Weights of a small transformer language model: vocabulary 5558, learned positions.
Each number is 500 + 50 x the weight over its row's rms, rounded and kept within 0 to 999. Layers, rows and columns count from 0. Numbers have three digits each. The size before them is the row's rms in percent of the matrix's.

# layer 10 MLP up, 1024x256, rms 0.0655, rows 334-361, columns 0-255
099:621506533495544486510479431504527542527480468427474523502451489377531491503457493612502463465572436516523572454549420538473515575542432466521487521508490499544531530474579542523512557615530597509537491521424450546600485554575498530558544509445473492515498585429632502499489494580504459456555447483538540460440450469470488452582422513459621467541502511415520389545527448466513461446519464443537506468503525504402465541432534428450511417536535461549550480484494530453544561411609464640430528511466489461486513499562516527375441508516398468467487482452486535555523418501523492515514464446445440433489476562458478558434419580499570512569494543448500439550507503554581507494487510539508468525404455489482504487397523478595537479487523434576492588520543523581431411450517576
097:562437510506492518500497478491533507541494462465430436497535514529514507466540532493507504495574459529517576508550459635466469453546522596602471348487507606532530410577488479494469530470449443533510563534537576463593487602535480552486555512521617448528481538435471498469497485488471581525453558517515454393494519505452471464528492485514508460554546486492504451479428530453530472531469450524524527471585437471358459423521425559463546455501494511506445456536544478487543478499415488556512543472494392572523605534532457531384454526510543446496533574544518521495428508519502458480485513449626521472509544436455403487517507443572475468544524476377591525606382499541489515451515377526594593489557574531495499514476373537474439459445508552477504557519421510557572594498481522
107:545546489605488512467573506476533508503540442490399459434535489447521447568485408398509492500465443592447473535437521427448516527525546459536489559495500443586489479476452424482498445420511507425420582503567531617559519546535489503567498443514415477529472591376421543503491596485505472560538499564507480506536455438558517522640514559479485488520516467467548434593566569621481429477487540539617559420475534500549535428550480482474512451513441507467477489473494512532540468460546517585471518457494569459465499477566527543482485574505577423506495441582475567418524617594486474499478477504516567510492368509440538580493514543555453486479509429513454479494564482356505467456422503475452499522461465452488501377489474495543526520526476526480431539591464539475524559560497406
098:434527434579442493623594462459514500563380528445459516394467556429471558448478494551460422460480431482495530564431451522479529581508560511553614481459416504446569451583631539554369501437441511569460460492497443578447451537531485484547441492476431475512542580462472547471437470495525482585443543492381484477410478512473557503500561514412528496513519478545510517444463520486561428526413536443461449495536503531395492482443529420502455521389565578485542517538521508504548554542475529522510518519459514496439463463483470558446537491476453508501466430497570530554498500541487466528425504452525556489448483549474574554480499582510494428473527495531548402448443445571442477522503485625479639566424429465541524511526451522494489510464544493559617422506493551556551481480530479
103:616539534560523479603543518486492520494491514355505501468432419551611537500491568482524516422458499478482471490500511546452588495497524579448543527480485505493428552436492572514498514467524491428553504553378461499501452490523472516479460522496543500474456585481482417504433477465542555434526434487546486535492431532544491525544428559468521521558522586546520522508568524488516443562536466505405460480442536587428544485498499328512479530499495574490565550576595459498583474428438479572509459396586547472386479508443532501416452475489413465496458592574591500509484586449412496490546466526551457558463525583537507612480439600511444548566587477504509441537440536477493447438542539552577520486478522449382366529507536446442483493516447436463481483496480477482535532501507464
104:545458477432483504541555559531510571530485509515492493534526453510560564525527412485530470454517467459477542443379502521465431449558477431415534343529442580499383516560557512480570614519514445464465491585420457517465377480496435497578489446425555435477594588497551478555524556525539478559427489566557584494504519493524524462538373563496484457495454572579479497523466557577452561551580521462405561576564552516444480565547454458532497626424598457518620579490596493462545486480509535506565484518449440551490545507504486529453382548499437524531456501526596584443511533463509510445527511588495548564511500488519568532458486576530518547545506533495526408520414480500495485592497466552473511485514483473535469517508504558479455576496505582533513492574534532524476493495472464
096:441547516590472446445519441449587465473592475517463491474413469571449511521487501542461496468582522468461468498472561384472539440517564544597497493473456623437525432618532524513469464490441466556465513535477503467476564549479547450529527578502507505494611525426573558560410540486400533517484593589483417520523501448445422454506512519462521507526485468511478459500508419509549528551433444431539576551613467481476519551532493480580471437443462451473494438389471506527409478491438607596522510525543489499411496425523514473494452540545489592444551456492529462494380455462454555427468491509560398544581492466545566572659474525459525410546622542559451490479430502510491473550437527534506446585525449509458522540487541518547474525465514525468471516484567459529468523542522490
093:525558426542358417490518439519522509473501515494481518476537441474548520546577547480553461439464488431528555467479498504502515513441526495497430512441433515440609516456512469563518526509584473574367495534517493563572533536522483511375541368456466469534553533504500453486507594526467531509479463420568426524397488522570508528535388506486524397474533479584560517443524493526522464530488491554502504478491584544507539532452456469425463429520571510495511657464529489416472527573464567530533463496420560534442604511513472589581557439535446543505503568574467423464485569436441477526452500488408568503450476481506502463507450543467487540377489578428570530539432623472458543550522519558541525543476430526570430559487505530456491574511393445504512475481517545559557572499531479
115:498488494437554496579489477431487530490406534508483591531520567512479598533439482446532448512511502553467517539437418557450539510437375525462515543527466407463514512586584447546489523528514542486474600555459415494400442522483582411473535399463521505493514538456549558439534538526495426535447517494541549489487500571529514457553507463509510427543501611480490485474478534609548609504509457389448457502497612477581482526480572365438491539426506575422598512498476526530433501535469456671467429557516470434520515447560577478446503506568509498628444512474484494501528596484528527528503496526510527501498472453568486568448477428460511515512454478502437496559491521507511447488564443488403578604456447472434558500466403575479480484512495470475576530500474444460528474582510564
110:525475413465525565597449481555483462492480451355442523391434394491557573592440559491480419470499505500494468454498545491466508547519442514379471519486497468507481528443525530557508528471549501487463534556517382617538498507519553454479484543491514526409503491430497529484494567563545456518440451527540495552506479490619571474500494470479526493465383524550487508482457565461447474449484520579492438444386528458372523524440502402548542550545556567494541597365557509452479548391512565592475451434603491531416463428524493601494509558520501422527540530612593525517480545466541456513483570455476588532507535530438427526443505538545516507458519507474519388548540473470403456479499485515488508512530478436509475452435552490557552456529545447448506542557579525481461534500504511
097:519523462481536484603517460537515431416490398464471526494507547444432387469531502497618430442496454580518653573508467528485513428577449448432425589436379458489459486457464473590523491449505542549414546560535530506492471480478556574545577446527549462482449546436534405518474569524474432466481517526511554459472576536562596463482475550415504520508588532575525506541473514566516505571473520581493506558512564528448547421562448430419490422629562469477559428486560456544545527430436555471579483486464579589484486469423542501476433531439462463460556505504476546475429528552525495499481500504544479445503447377572574467446497581533523565511495498426469560456523515551496551494496469520511618535441554541548502511477482442474540491515545458475498500543550499446559530502480587
115:542566498465484564490452521487493493464379462428515548477464491517467481421509435595496457490497495507601538457592468538448446458406443556433485464463492479474489513416559422431476555418435519407451491479466527536499478477558601534566460529461473573446555490522426566466364544486451451495471567492520616472500466489534516459390423503503613493515395594500475416458434497549519539518561520496440436483426482516505499499553505504482479469538517469422600577530482432381563489413456455522454482575524545517472519503516472602392407518435416476533560418546577554516497501415525456483513501512581566448463563517486547485467447521467505500555434499486545470542425488534553510485475532421525495522546530487411401515461484464448487488565491494444512420649528534475506528541496469
095:559472471556478577480475484604397520428486603475516498485557474564503440548540523532565525508537539560543476537413516476480429566454551499454490576426369634466409493552437487405482529488558499521440485547474510455477484443525506438470482401442564521486592487454502506505548578432465526497507447567535489499457596617461429518489550490556505509512528435521376530515496533523615602510480510539517500502491495461571513489551414506507438434458505429517554477479452500475397516538537628519459546424533451516448427495503592473515508556556482526508481557579508506436471502484531485504578501510555534428406505539525455461466459462470492462579566601519454403559384460462514436477515538476476525606447575490542496425501524452448468518404472496493443501532507480638519498499454510
091:505544521464455544534451539559535488420464484445450472495574524411518482567548440548520528517537484522567516503424393532448522457460450459490573465624541448538468462524556529526475465443486418566475511515569572548420543494416528477584530451524469558432578593455566486493498533491512445463488388548588405538434538440457496465509438535503461415522604477501546439601507456549428481485473411507410468588518464517451481490555463442473447531498444488480529458496437506524442480417582512422604436442428525432436512475546597530430509516510449490525520430533506514492560522533497520430475502538533514429490551459556543420592428580430514513435513476553470507464474586631484608513446456439500399514426515471526555473582502570526452468458487490507517569433511529476522542493435577
119:524476568533548493562519455564617466453451476452453497517597380524393468571474578533590408497532395527466468544497545538451511512524449493540494498507466506526487488492509462489533509567529438463454453487540481509459443453530586500536542456450523468503424527412545581456387555496500510499483466477537413401501560459499499462583505585439589389569461477542522408515467392563461503563526522395549424437458480521482502456562482442448515463441498537443480576527468509555502566569546504585389455475511494457530439486516466454519536588562520558531446433472425447541555544572436534504534469578537472444517482488523561535482507469534466568494467537422488488454507531409455431608502439465492539550506445422430569454498518456494531473532545488437473566455439511506494486668548555
104:543490525563528478560503527433448486514556421520416540482519504437480486505471483568627437492453487531457434536553552456490417489428577539529456420436416512456475431494446476414529576602446619497516501496439440516480526590471525440515543513462538463490562498525454546586533510459537577503515477544544574404378530458524533468432482470514534513513454492458445501502542579460544530519560498424441443583525580515426513484519542445469404517394454515512601430443510443511497485421613497522473453534508456445420428575527434481487507594504558433520558588535484534521524445494405509452584492476569451499465495455488541615411532485466431434508556437541503491613530633483458467489576444479510557428493531453491496471490528484558481481512547527523435455520483462574447503554425489
094:483566569480472519499554428603484466441594442520519544368623462584445495497488527481475495501477516448532496522567513479449457488542499516533533538399420586488523463449551509578504487397553440441582483558480540566538431479502501479603582372521444481491496602430495517566490561495511536487514527474549505418488494489444561541588447531496497488470454501583534465506544448440526626527448513559492528562508584556576586536540492461552506465425534465453496521484512478474481489451519541561450566447490498526476501400537548475549497468406539526416539435573559417528471488451524427529443582577439504431568554520545463503584409477499458442461495427494468499388478521484595568555487528462490462605526485421454418466467489454537504496504420558557477452574535501416492513440530475
110:604445462531554549519513558547459466398499495497519551396543456443427432577583455558564490407494512496480613582510498481446496492478486489575544498506522570491545414436464516550450444484415568511508452485556524576504530443567456431522585507490497532492581520495507575496492555457462487558449418483572437519449584478523500497509509575485543515525541479572516442481552489468478477554456523528547450416543531558477498466513451558518449553501537532555625551526456497548538487603537466430492537477414532514529586516500452516387518535449407592567496432505420461421558482468444547508554502548544579478456512492355519469436540562479446483579544449525469464621460493544436466496554496463366436539467464507457459535555417519538514553459472454436528421607450472483478476539479439
101:560446509494502548478477517578539479375488461453441497458453534419491594600569433534485484529594415577468517549335456520490549492402500497476475492499539466482564444475551520476468505437572518494508486474481486532457514454584517428472488493536491438520569602474478526524489517452515452537450433522567464398516475497477555493494483584574471434506526516562508442405515512467569494425475459473519534520530535483532648514535467558544525545477524408477525549509516544441511491482520512514429513483494454460442493474536529505388498522475456373529430517555588397544459497483511468611506441457535453553426538535501522556514564600398492539516438483514439336505554396490461412444499435492558614457486511448464464548479517470438514558431528455495516402537442437509458465550531479
106:592567615445509498563540470515491571484502441426530569519509479454519620440541505487585469531528463457530507458442493480469562512463491568529482560478512519507606566393526494501445525512529563523449506501499503591579518466443505541472481462517532532329415458509533515607536545490475473427521478517478533539515499514537498503471469512432469422462485493521513496494521458489515561531542459594451414478572570529491533537486517479437504502529459474472500606495510475429487499526581502496448568352619564349540520500479468515421468514453454532501572544518524534499500623418484423634497654546455524444546442515433545474458423481574483443524480481516599493571484504500461550499524527546535585511498466506434564494451460399562450440509503443500427501591546516521456462439452486
094:460528432525540560550558484509555542501488524454453520567472509490510501425580520516495474455598412567485564474494440525502558449533484557478566499578506505510534571530516514552445494558443527485482552491441580591509489481419536354498486486482601479438554540470492579578448517457520465502557431504440536512486538482540494479490559519457530439471473531549485531494444419426552612489496426497451556466415504516482527464486537427577439526563511480513508463490556417453360449509441543551444479498553523556518569470526541524522512524507442581471506496532464461594441572371476575465406482484489551438429579497501566578553551498408487566487405470430486414503560542562546441451500466542511509575432482492442414566471552546466487511490554486457519530442358606527540522615496591
107:512417560516561492493531460594534420493497532444501412481495533498530494583632475508532497419583490451514534572482538479461341443484489399474444481424544513542489508465525497454514482514502514583492449493552486561547408553460560488506552510435530511481608544481552530553490413595450439471506459561505513473548509542476604519474465604493479505529602482514497517545488492492501486516602504429405473429465521455455534561474566527542464439463498490397559439539453481427450518439432459496522499516419500436550432439501596515518505553565489402562590465576524550429439506536499554550460502499508460523492451425618437594510484475367564479504538515455463458464526456494486568459493538520569548609472482519477497590425437538463507598443522559538514543493472436502523581528422515
097:617513470530445660478497476418456553569465459507365467435486552456612517515568512507493492487611511437489528484515394491471519475505483541465531530461460519504510516474534470534538514582490410533436517481401449586470416471464513499484512381411471533425503423466575554447497681542547500483468570541662500531468554543594442482515477525514465447506503574481602535498499450567543543553422459481542525501518519556545565449517578494492445543487550465471523423498480541487500491501571504589450411456533463550469407497488486566457512490481508494483410453562553518514589597490503484475520529541479513544560516473516544407470440530458407531468527491540486417536495596517472442534471484504408531541430557495533444484469482570465483553434454444452537544429521485493472521487523560
101:513523460390547487452554441531527453398499439545479595398457559574482371519443585435412503418465474479500474479508518513450542482520547482532451461437494529471563470406505468548473536502576528390479538541489524497438530569583598525495536450482500503515534463433519517544483453482468469451549480579561499435566530511466413413487448508578426358539465472499469445471484507489454505524399477522538585543512535425541422418511481474475489569482496506504540486501434506558396470524525539567525516547473532563565515433491478484444449524447481573495469517524501433525461499481500451484502588630398393453535563446583517577539524632557504476581441587555449511436481525493498580482429478503502505521480441442487480497548365522479493480500422532533551509573509486510622499503486463
111:514559423515551555572542510564545515552482464453550495469491503349442532547429501458510461424524454549555498530505444473474469485401540519534428562413485543475437583565540486474435560466518557547503501539561475581496509474592497479456521457472542467434596500492571559509386485530501422498517494502590594496510446427558446494493521467495581449467496635534425517486487554476504546455524504462485402432557559604511552493530492600501475485507622527515521531495546388428452425424443527500491611488520470480480504514545430528522391473481456446476535418487568472515474474489520491479521449532417619500489447469440603515438511452517512463483539474552494482611445451501463478545459489510623513523453448488530470589420575437518480554574433502404533508464546538494473554496411481
090:618553531522432542516480409442577543558514437496438483499517475503480574563476544549520477558491437514512512511449452449462589500515573439500467547488608520534509488648454444490515453550449488366443521536452443618444455502490580528516548441505484503429566517415520536555511589542428407478450439603447562483438506558596521499470440522407493436504584489533540537528390370553439485486517571358537450501559481584510538562499467389578459598537498512480514551492463473500475540529515488605439437505413472499518519454580505521506447551486502464494495461441509506484460515609500500529493565497505460577534492458506464535509480496501469545523457390557528504524497547460479455476538538467528522510537498389525401446514498448570530519509406407477520523531546491540472492513557538
101:447594557465468535479457534494439525513422472477501487489521521496497489506500486617531540582448478415536510378510434538503450541525467593462438446571438520378478544457435384473452505507449461455500397537427429463466462495551498517568553471395599494476536402573478461531497522477494542552466503532519498457430460505502426611503453521392508545571491497508543485504490406513510565513421530503474531528528432404373481516540485490471512471446512524457474537437532474558501593488552600582514589508545493528504624528553509557378511581527462491436525571510520477430451586471554468523580520502573510520485469487509468458428541413436486468509445518515481609464555504481533553507489465536631504527432515491489490535454446554540544475506419494438508510540512438579555516537547380
099:505505498538513552594563497516468609475521506466444549525533494542538531526497562473511467533500421502478516571585440573469507508471509438443505485497405602540472534545605515540383379510482457529385525514427447477468462504450510531571467463483538502552424551517520457513430499580458512505492553497490599484503505533613508541437528556447502467575482472441599517487436529478511473467503477393487467520425542517465504520533480435484462571504505445512540437486468511488442549550550566543432432519550480524479540436577569471460461584465487486407474527398556543435511520424507445560588503438463503473493510469519391459451487469434488514551521576534482578581564590578463457536455511532532600499544510408544471495554385502527430503573393473514488504666579481576464514519422447
# layer 10 MLP down (transposed), 1024x256, rms 0.0567, rows 334-360, columns 0-255
099:527477420523497566469423547506402588433566513510423404432453530531466528535540453536475445522573488475554463486528548501506498423494483404423450459563464511476529413537448536441467503474425443442454489477563494434569468577460467470496480547455478462450436459558477503582506529529585570550566492475445462549377577456454452422523484472405582468546483520513531465503531510608541572498534473535606481496531442519442519544508476454495506528429487544461502516483532502475458501492549439445436524443532436449477424623622517553466558481579444530571547500459489519424515466509555367451475517400549558450577571545569429517493420523528511506459489449552497445517598474459483492509467531499489489403437583515462444418618500468456444545581462451514519418569473499471490523427525448
097:495553546514513469515592522518514499572452524415538483482615416478474500532607470488504450522471543534495464595471447551463482505450571547388534477501442534587498546574566502466498572556488476453524609542498534482520497544428530601516520574555488578419458457555445452476477495491499564491463438458367542485581510439564512500503502458574541560498506590521448455505575470547583475494584532434425476505536494548536463415586562481508391472496581512510448477497423487519487499445496486485449450414510428498366505593453523408526531457462553506453475464532477404468479475365490541571566486490566463528567575534501451566528478430538482479482534576540492555530428472504517500490507629454547458488439527436508524497476513499481461421464416598510496417494410590506464504513510578
113:522542474488430493468517539476580493438531416516525586463584532526472444485509480437587480515453542560469485459572534564383513512496451647470444480500533541493491489523510503585489431467538585503475544461531476501536490463505532567511497490558464510498526492504421436442384574497455554518476485496428545501472422521456510521517467543525477490623544558563552564433505525611530525459509517414494354427587529459660476480443473480520546565431555593408550484503524516403503484557469503499515456532474475484414558470585453432465477533499432560499511455453545538541450510516458475461476485431529472458508429591529583571613490400537488490536510521434576454577485494535480406446452539490546591550433481495538511462538522571436528447525507393460439476482524503495513535513526634
098:441489492485573488483496503475492515541509605508421565546551524487454486538531404523558465410490498470525450472530522490514531638541563437513549451517538549481541512534517562482476553539456438518453515404499456506459467567436449423534462492563552499494535659484470385429553394483612477529510560414414425491450509556412541479476562486511533433495508558511525509437502567501481490549565526501490509473524377493481480591501473509549528408526443607430405388512476516577454585559412541483525513490460584511508425514464466562527480367467437466475562503480538471572475445515529511514498493501540558500534454486533450513411480546576544380448542485445448411525523454514550524521431453515567603440466558584539528457497509555550473475442518493454486482521510540533517549437474387
101:410546479457350535533413515430509583436459513479480520480500538538459528527485489428579479463483526515536537549518451540657449499432521489455451417533566491501492540513523517531433556518492548500470391423472517487510531539486557529542487474393577534546546473450393520531580521514501415529566621475478568523534482590416506531502486496439541458478491561584457512444472461461583487469472395421558600535491566503449478495575534546465509433517432468542484533526604534491477460614558513488464467440437471517475500578469476417536529366451490515567507473506466447504555462512414545589555503434480436456456413518580488375539444550455541475499489518514493579405557488482509512417471533531435505475440481553502603462453484474489566472542583432512477438449538495535478508529516502
101:338494509554480480484524497515524515597490516472516480567486490589478444530474422493501492504519477496576586477441424489532425538478499530573495513468562578454421530497537548544497601473500602506508450543542523510543452445457470478494424540423559480414499459529534522566585613515487571475505438520629442485552499497466568475469500549397491461448550539541575516538595548482549588535490537507543505443531553514434455495440463534538484506549516592436537565499606453529497485454507561466537565507588547535490594439548540529480434516514614564505503462511534494561428527463539463545551457507489482505466415564631488486514497480567494422524497564521462451497456531497427448601527495474470578421544555449510507393473471501513651521421437533505458550556524618486461511433567518
099:616501417490464592421511379429585544496516492412470544569407480487423489436576467477583498451472465480484570474387449549588506457543510606524545574441471461434475495458479442415469497583531498526454543549522535530509517457523535498530495425533586310465522435647479471571527581495462549530491549492601501522522530465428520460464436450556401489495416516456474440517395456569553408492437549471518498442448532440525489561514474563482509487490549571495494467488468524528531472452492466493596408528509501495462548596535506510555463508470547450540462524577536528546525457530540472525426511525492482478570406576451553463484522502512592436524496517477465390498431524448523492547460445516463494518523450494428448497442580493506493506552454503469452569492562445524438545452482510
097:475504509545408545450492504529536467516470459489333469566461438495509562510456480527434474569407507459586489445526395480465569450363480527413429459514481494463540495593519483494462418411452414441523372503428478462528520490486427540502626399627435472408507607454537538439485481524570484500535497482534473491432524527506521479434495565509456500495546586511460519525527501508479471505466488468484469561507614560526588484506487427467487534510605546518439463498412530466372481491526520549454520449507616468481382515559535495525549347516545544473473476482544439522449496505480520443545491534498471445481529538431493439436508580550486472504514474468478490480493506512573450634503462529510433485515533546505534598500484473493576482461531452584493522440554448475470491506415490
118:531446584515505481493471545404529491441392564515515503540493474473505451593542467411523461493417514486515503455443418536551520491368458502532561614550488498513573505454546439556525490447436475429515400489489477561507504544482490503557493461604499432471464475513471424558558480426554471410552513520521488458479445510503386576464486417385479432521541511385502537546501409562458623539551429528493421489504502541516508515484472492528525456453561561466548560453573503538430495458546439590553558528457472460428551498466336480428545506542523590516515517538547629502543558528545474502428465399520521485514497543534427446449450481582507465503518515510453539493486472518517452497433498494436393551529461471447586574481508443490448449453490479562605475577494426547503452492485461
110:486527513543479500550578495529526463490456528444518605555486493531552512525538503513554612478429446464436476467454475384512429513545547397505447565479526481445560467435470403604496516392523528580530461483534442465485535611516502536560549477562468583330512421485455504501560462543544565471508463527512485460539554562462452494462504505534444528534443531550473581523436460530530490548498600593517530449436427477556526522437551531504481409489543503469539528529608615518476524524567579497489439452498423428531490378578553564547428581499504501514433519500406489506534558478446530447522547475477550564478426527486472568567455409470591519486592526528538531515486458510466433480511526589521491463496471405501510480567575486456568469513613486506531490480529520556530560464616498
097:484513556575576460403508501532451495383458594465470476435486515507507481475487511499547356444496575441526393540511458486620507563530585464503472517508528482510450449467397478541501483567527487440481458555600555636435546476553504499598542501501579510510518532463507455567542445498560362545478453496542411530516529492561445466486469489401439541416413459617463471504487423491576536466490585455512521592552458497501518459471577435469510395500477474542484570514497519526541412500430554453497525542471543519522551543551445529525530537458535540481484540471398536529529493489559446502507548516428521476589503489592518574615501524454561532465520507557516508469483430463484541534523503464539487607473490609568445533511439492513596441527459503545467436519573464483448601478449456
113:559541443491498461524527544488512451476505468530490474481483477547547446514505569499495455486454446456513489535498486540374437520452533540457495447521475496510519553475561409488445523527540517400481549466531523534490537457497503542546472452480418542479514514499467544513462550471565487504488496478475510548458439504547470530535424517580578516521462515559486445537447502527495489483517561485468477596526508496564492538533530510503550456583479466474541479495486501452489456500521404485544443512483539473478479558459483528470439505383456524504546438524517456515550534447497567565558507612544497462422496509530540515410443535504553524494435512477486500570460544558475498551453541422461497494929564493486476493535508489477482486510479455418530424546545668458593477569494508
093:413578438491455476506416598491498507507544513522506564573540450509532522503509495464508484569515399541480454526526480507586465585553615491499449506440480455452469563504505519573472540514428501481510476572458554516537576533516493528540404468429543440574536438511411551537524525487520576572541427450544509445466524398567533510554593491539454533509564600546519417556460452522573514466508487461502428516528466565521436477494466503465603527412451510537528532474493451522557496594536491527496445410519444497463585512453449475574538541562478513453464574564458496609397506429501526456523403450492484559545523461596438554531564535452490467514532494400509460459419523450499488518536562509401485480456578548441450542489562483438549435544456510345431436560466432456610520446552528
095:518532510537520421573453466525490499468413536537558502570524584513522498426481517528424497510478507390431502487508552448628413585521540564490535435549493407461550497496521469559513515529515514563475521453577492424447541469473514463514495482457425553523395385541453562430487547536445483523514388438518552475498484523609364441512443458629545458484501535552472476517579527563513497468478590515465456505462457458541516437510562485449497498461425542506512487469529423445500480494445524446514552499490519407497506493510584447513442486390475456556592566499494475517467476463495539574474470545498560525435438436494516556580515438616533495511472558454446534505525440594440525617401463512527383427440628470392519475451528559532518501547539477546420592517513478484470477516470523
116:527557434480520467559514471489433446453516522561526548561494475599558488512575489536482497433434548498489539489521610397452476510478551502460525486490470491556484561451511436521446586568549561493430485536404540436556498525491576567503478539568407503490453448488461561515549520435495440502543499452523417523511429517458524458503475541466529602352480521537471494481490477483443409561562492548507496520501478491487410426555474580537509502488453453462426460488441452522453528553558437522500470499551536483542482549425484472507503577416586493526606474502465518463481470426511534473490541482516519442544630559425510534480446471531466407553414403470508528434471485451602481572412480476354474475560521528483494596507595389461533440511466557552453508388451615428541521500409443
095:582527364571569500566525562541482526511518447507508488464491444540511496454471451525513365557451427532538493525582513565668449570585626477433527490564491554497483463523395593508491508499502503453577439515536462500560588546467494429572533458451416417567514426521433450502447435546523575507518413575484508483474546484552465486434532435596553461538437545462504472509468491474531522414483516448422493473477513532524495492509553502565461442434513479517545568534589460459497427531532544539441512583553500564501510571619467459482556578511530521400537529488539506437399475452504468471485484503587544489559515454503486476475561449434521491476521473469418559523591515538455539493469465558451505414497583582411484534532551479496576492569549558412462477458524504435503536459431462
097:554525533396540538460507439528483475504482543463456484426410491548516539426546566481477475485561476542544426461562602503409502568466527518515483412471467512491547473511536558401547523505535511503547473466606499525524398477551394432514520494434511474465541472491446536509511431464493560400580525420532421525545501515510533450458476518455474483493450404495536512494526432474482529471486434429477506572479569422447524583532553497482374425425540499448592612576466600521517394457497491489502545477585527560483451455456531547509475451413491509511486440502438519491566466500462487519534501489536579529512497525420411473564409486510529413489504437500464360423649552382540525518518449492502485551480548553489417512448418454460471405410487527534517543566505419555526473556478502
108:479427522483506404508464485490392548457494497439518486584514563428539513577559483545482562517501515503459583440493555513504544479492405433431523550579453479522500541498421491577488498580491552435533435437504424531477458532428412512577562525451475475490528368501547470466500490535489508512480423460462515571400467449546508602401494483474515545394482502453497557503448401473459473498467530457473480485509479452450546528442495471554577450546432528522478522414492466539457390525527532546509504517521535599527629544525539452460600536447505472447589524498452542505410495531513450524518615413497470491547551499500484531536484615563448451485464567490360551467528404462487378483468542498458435473517457481494485543547498424524567539516451461394426424457470449423474531545456588
100:480524457480513442524560608480509529539423580427493511588512400527445509541549445496503479459444452487521433428503540523679490509547509425436537442558576564614509547417516478445565585494479469540576461542495540428514422438427528465454478503543497466543480508426465506488461595569502567445530405521500439473476490529517485555491457553527536515520490536473504534492495475508518489495559522516469556587539497448517475579550446576470508491440532406514375576457515563533456451439473492458540430534514503443501406539534505457494498514462567480555523510460374443483562438560542548550511578546532508532428618581560423488536559461532548430544447452463506501520546453506594530496491546393493565478480547480452451561482548469501560489559443557564534435551595536472493368515539568
105:527520489492503469548447540547414431513523499543496526411514492507565550474591590562512465435471511556564512527512508522407510501438562492477515537421516465589495452508422527568467480558481447477454475552541498510547445554458452487487456472469498486520495438444451438391446582485466427563579460506472592490521341511485468394499544486504488482456482498443387551488488493548542492496537421517572396542480548449535533559520504508524499490521483429494484491501434438577538612426596498455566480487509456509490402569443551439526528463445487507544524466479517575519549482538509531494556587421490508452656556510462569400465497406448535445460594410477558493586551519502520420449472437451474437438563414486544473500497456440544457504444498544557466557451520590451402493464532394
092:525556445509502433570522502502503536480552498567584408526537521525472510489567463489479445508615478512541445570523418446662494536547431481538478455404453558496485561460506481526464464430513556563467460522529434416540531540548578512590498478533479502448442447512528450494489511597479559529489402519452477478510422460547383525561418534500598459527542502581491424527376535436450555529576427403473544487524512539470476487481498577503531524507506570541537449442441446498496523511550546518507522419601443483422509435518509439567607452559512486514558466492427524508515438535332480501500649460478400525494477485525554487473446482454560421474469462526500473473457484474522592463523507524566532462499527444515586518514590398483491464472479512468411474493443572456549505507482414
112:433538528610517459455541500492458461494524455494501577481541482550515462523544550461448422461513433407545545585506598468430519614463490470491445439536460539554493459575559525539592539546492435395576478540548487484491448438488491416571545559504542471479444511516453529414488500571482391484594599487419519491506555539537527590553554487463477495502554513503521401498416474517494567476519582536520547556518470571513421532523486554487535452483474602451494405470564422477585596525562550505457454455597468450542504440479423533503498433440542562493545504470496531441465520434517467525504618510530466407628405577468535528495543394499553445533515485563528496536561473522533461455476497531412474451515567567483465430488470522488397460431417539528474477560498523506507597575487495
101:482493458488507497536536381405525455528452429611479522513561420523493583402575611473497580480443476451512587487462528477730520482451566537517461502543531468426523527438557463550486411543568490506497448495386589437504447456487408480449508483566488498582480438551489528458506457420433511509569515539499613524479524502551506422484491481536523467486559527625510549488487510450570558518531482482491569537509572432488454444508531447490472531507473569505487487552482347452523512542480520505488531458488517496478596468403492501445523356502449456570471575547535473520495528492462455512542507499492507459551480439535603481485476442519474508497545573475460528509428578461486516449550533506478518420420502515488463505500529548507539560439531563470552650476497421497541556531549548
103:551531424478438591442469421618406466514461500423529458472446604421499582528550555506534477564427438557519421502575502435354536452522511505415468545509512480552484545526479636574543429447513485524538500589568442541488418560508567540421477495483504461476512392461538516517494500515448505451584593433470485487486431505503450563436370457479504454533469439465406490469425476467472554460548453551572488526485484487484543515434473481457463618478521493483458496540528479499560470589531489555491547589445483582463499428522501460476560525495461542514499484479444514665496561531582471456472573461537585508486467526499486502554503494477468485543523562569496451481558483462506490476492457441457555585452483529470473618511546506411442422563447487431467447404482513457500537483496444
107:492495519466566513489497510529484554482499509496595502451502436464447488511453541504439465480470490601531460540539452492437567467508485530508491590498444417503489605434521476459471515481517480518510609543542442494515498500465451552526554568565507493478466562488561418404449442552524463463523540464457594456524478523571428495429484466505535470371480538492480532550506477505438440409496520502566495561587500541548472528539422502568537503475505495514503512445498528551437522467507502489505536521459450474482471594494475498582566235398482470544490446442518498524512462540544592549554411514394536514472381534557516380477549446525482447391424487545468558569516439487445487502534464439495527552483489532493583543514468464534494581464439609512480523416523663485461480419475464
094:533433555452467473512451509482496405455528516537531439523389481473467528494527578528462513518552474479474499492475556498559426436475478466523473454542522496513516517471421551629426592544482561479471504512569543445512585462469604487475502491515474469524453474500470442449582593501483510457496511440399518463606480519506412536481454518435598466503568416610462519557575485517445562553483518531468530595490463433501503543427546557496538492547482492434528541494555473440520607472549534515407631447504534567528459481436473434449497609581473492592474530538443494608492510490444576546583493544548499392438483467357492517553431379569475400440549473495518536506487519518509527538464513513543425462504503580491548492512507487555451538568539444486509563509485358570450539548516542
104:472451469531405555528491554469502500521496562566457500548432532493483431569555465378464579447382468546412455551567432518517535520532427523476474580466508517400491587555573505379566573542539482490428526552510460488452493540518545519494492491554534470510538482482602460514459564585491569528580454443500518544454506533420557474521463473495526495428478476520513424524480548463482456453471454456503575521546532431515462550560482607494546426568423543520543499395564553473490454564446419494422436506567438496467520603570544447440465519527450529435569419522461468462424416503382497468417427541553515444441510536593506459473535486485474513460462545519540549571506520531500527455472464557387517465488513443516460479601578444504548524566483592464503480421515513496575442423515412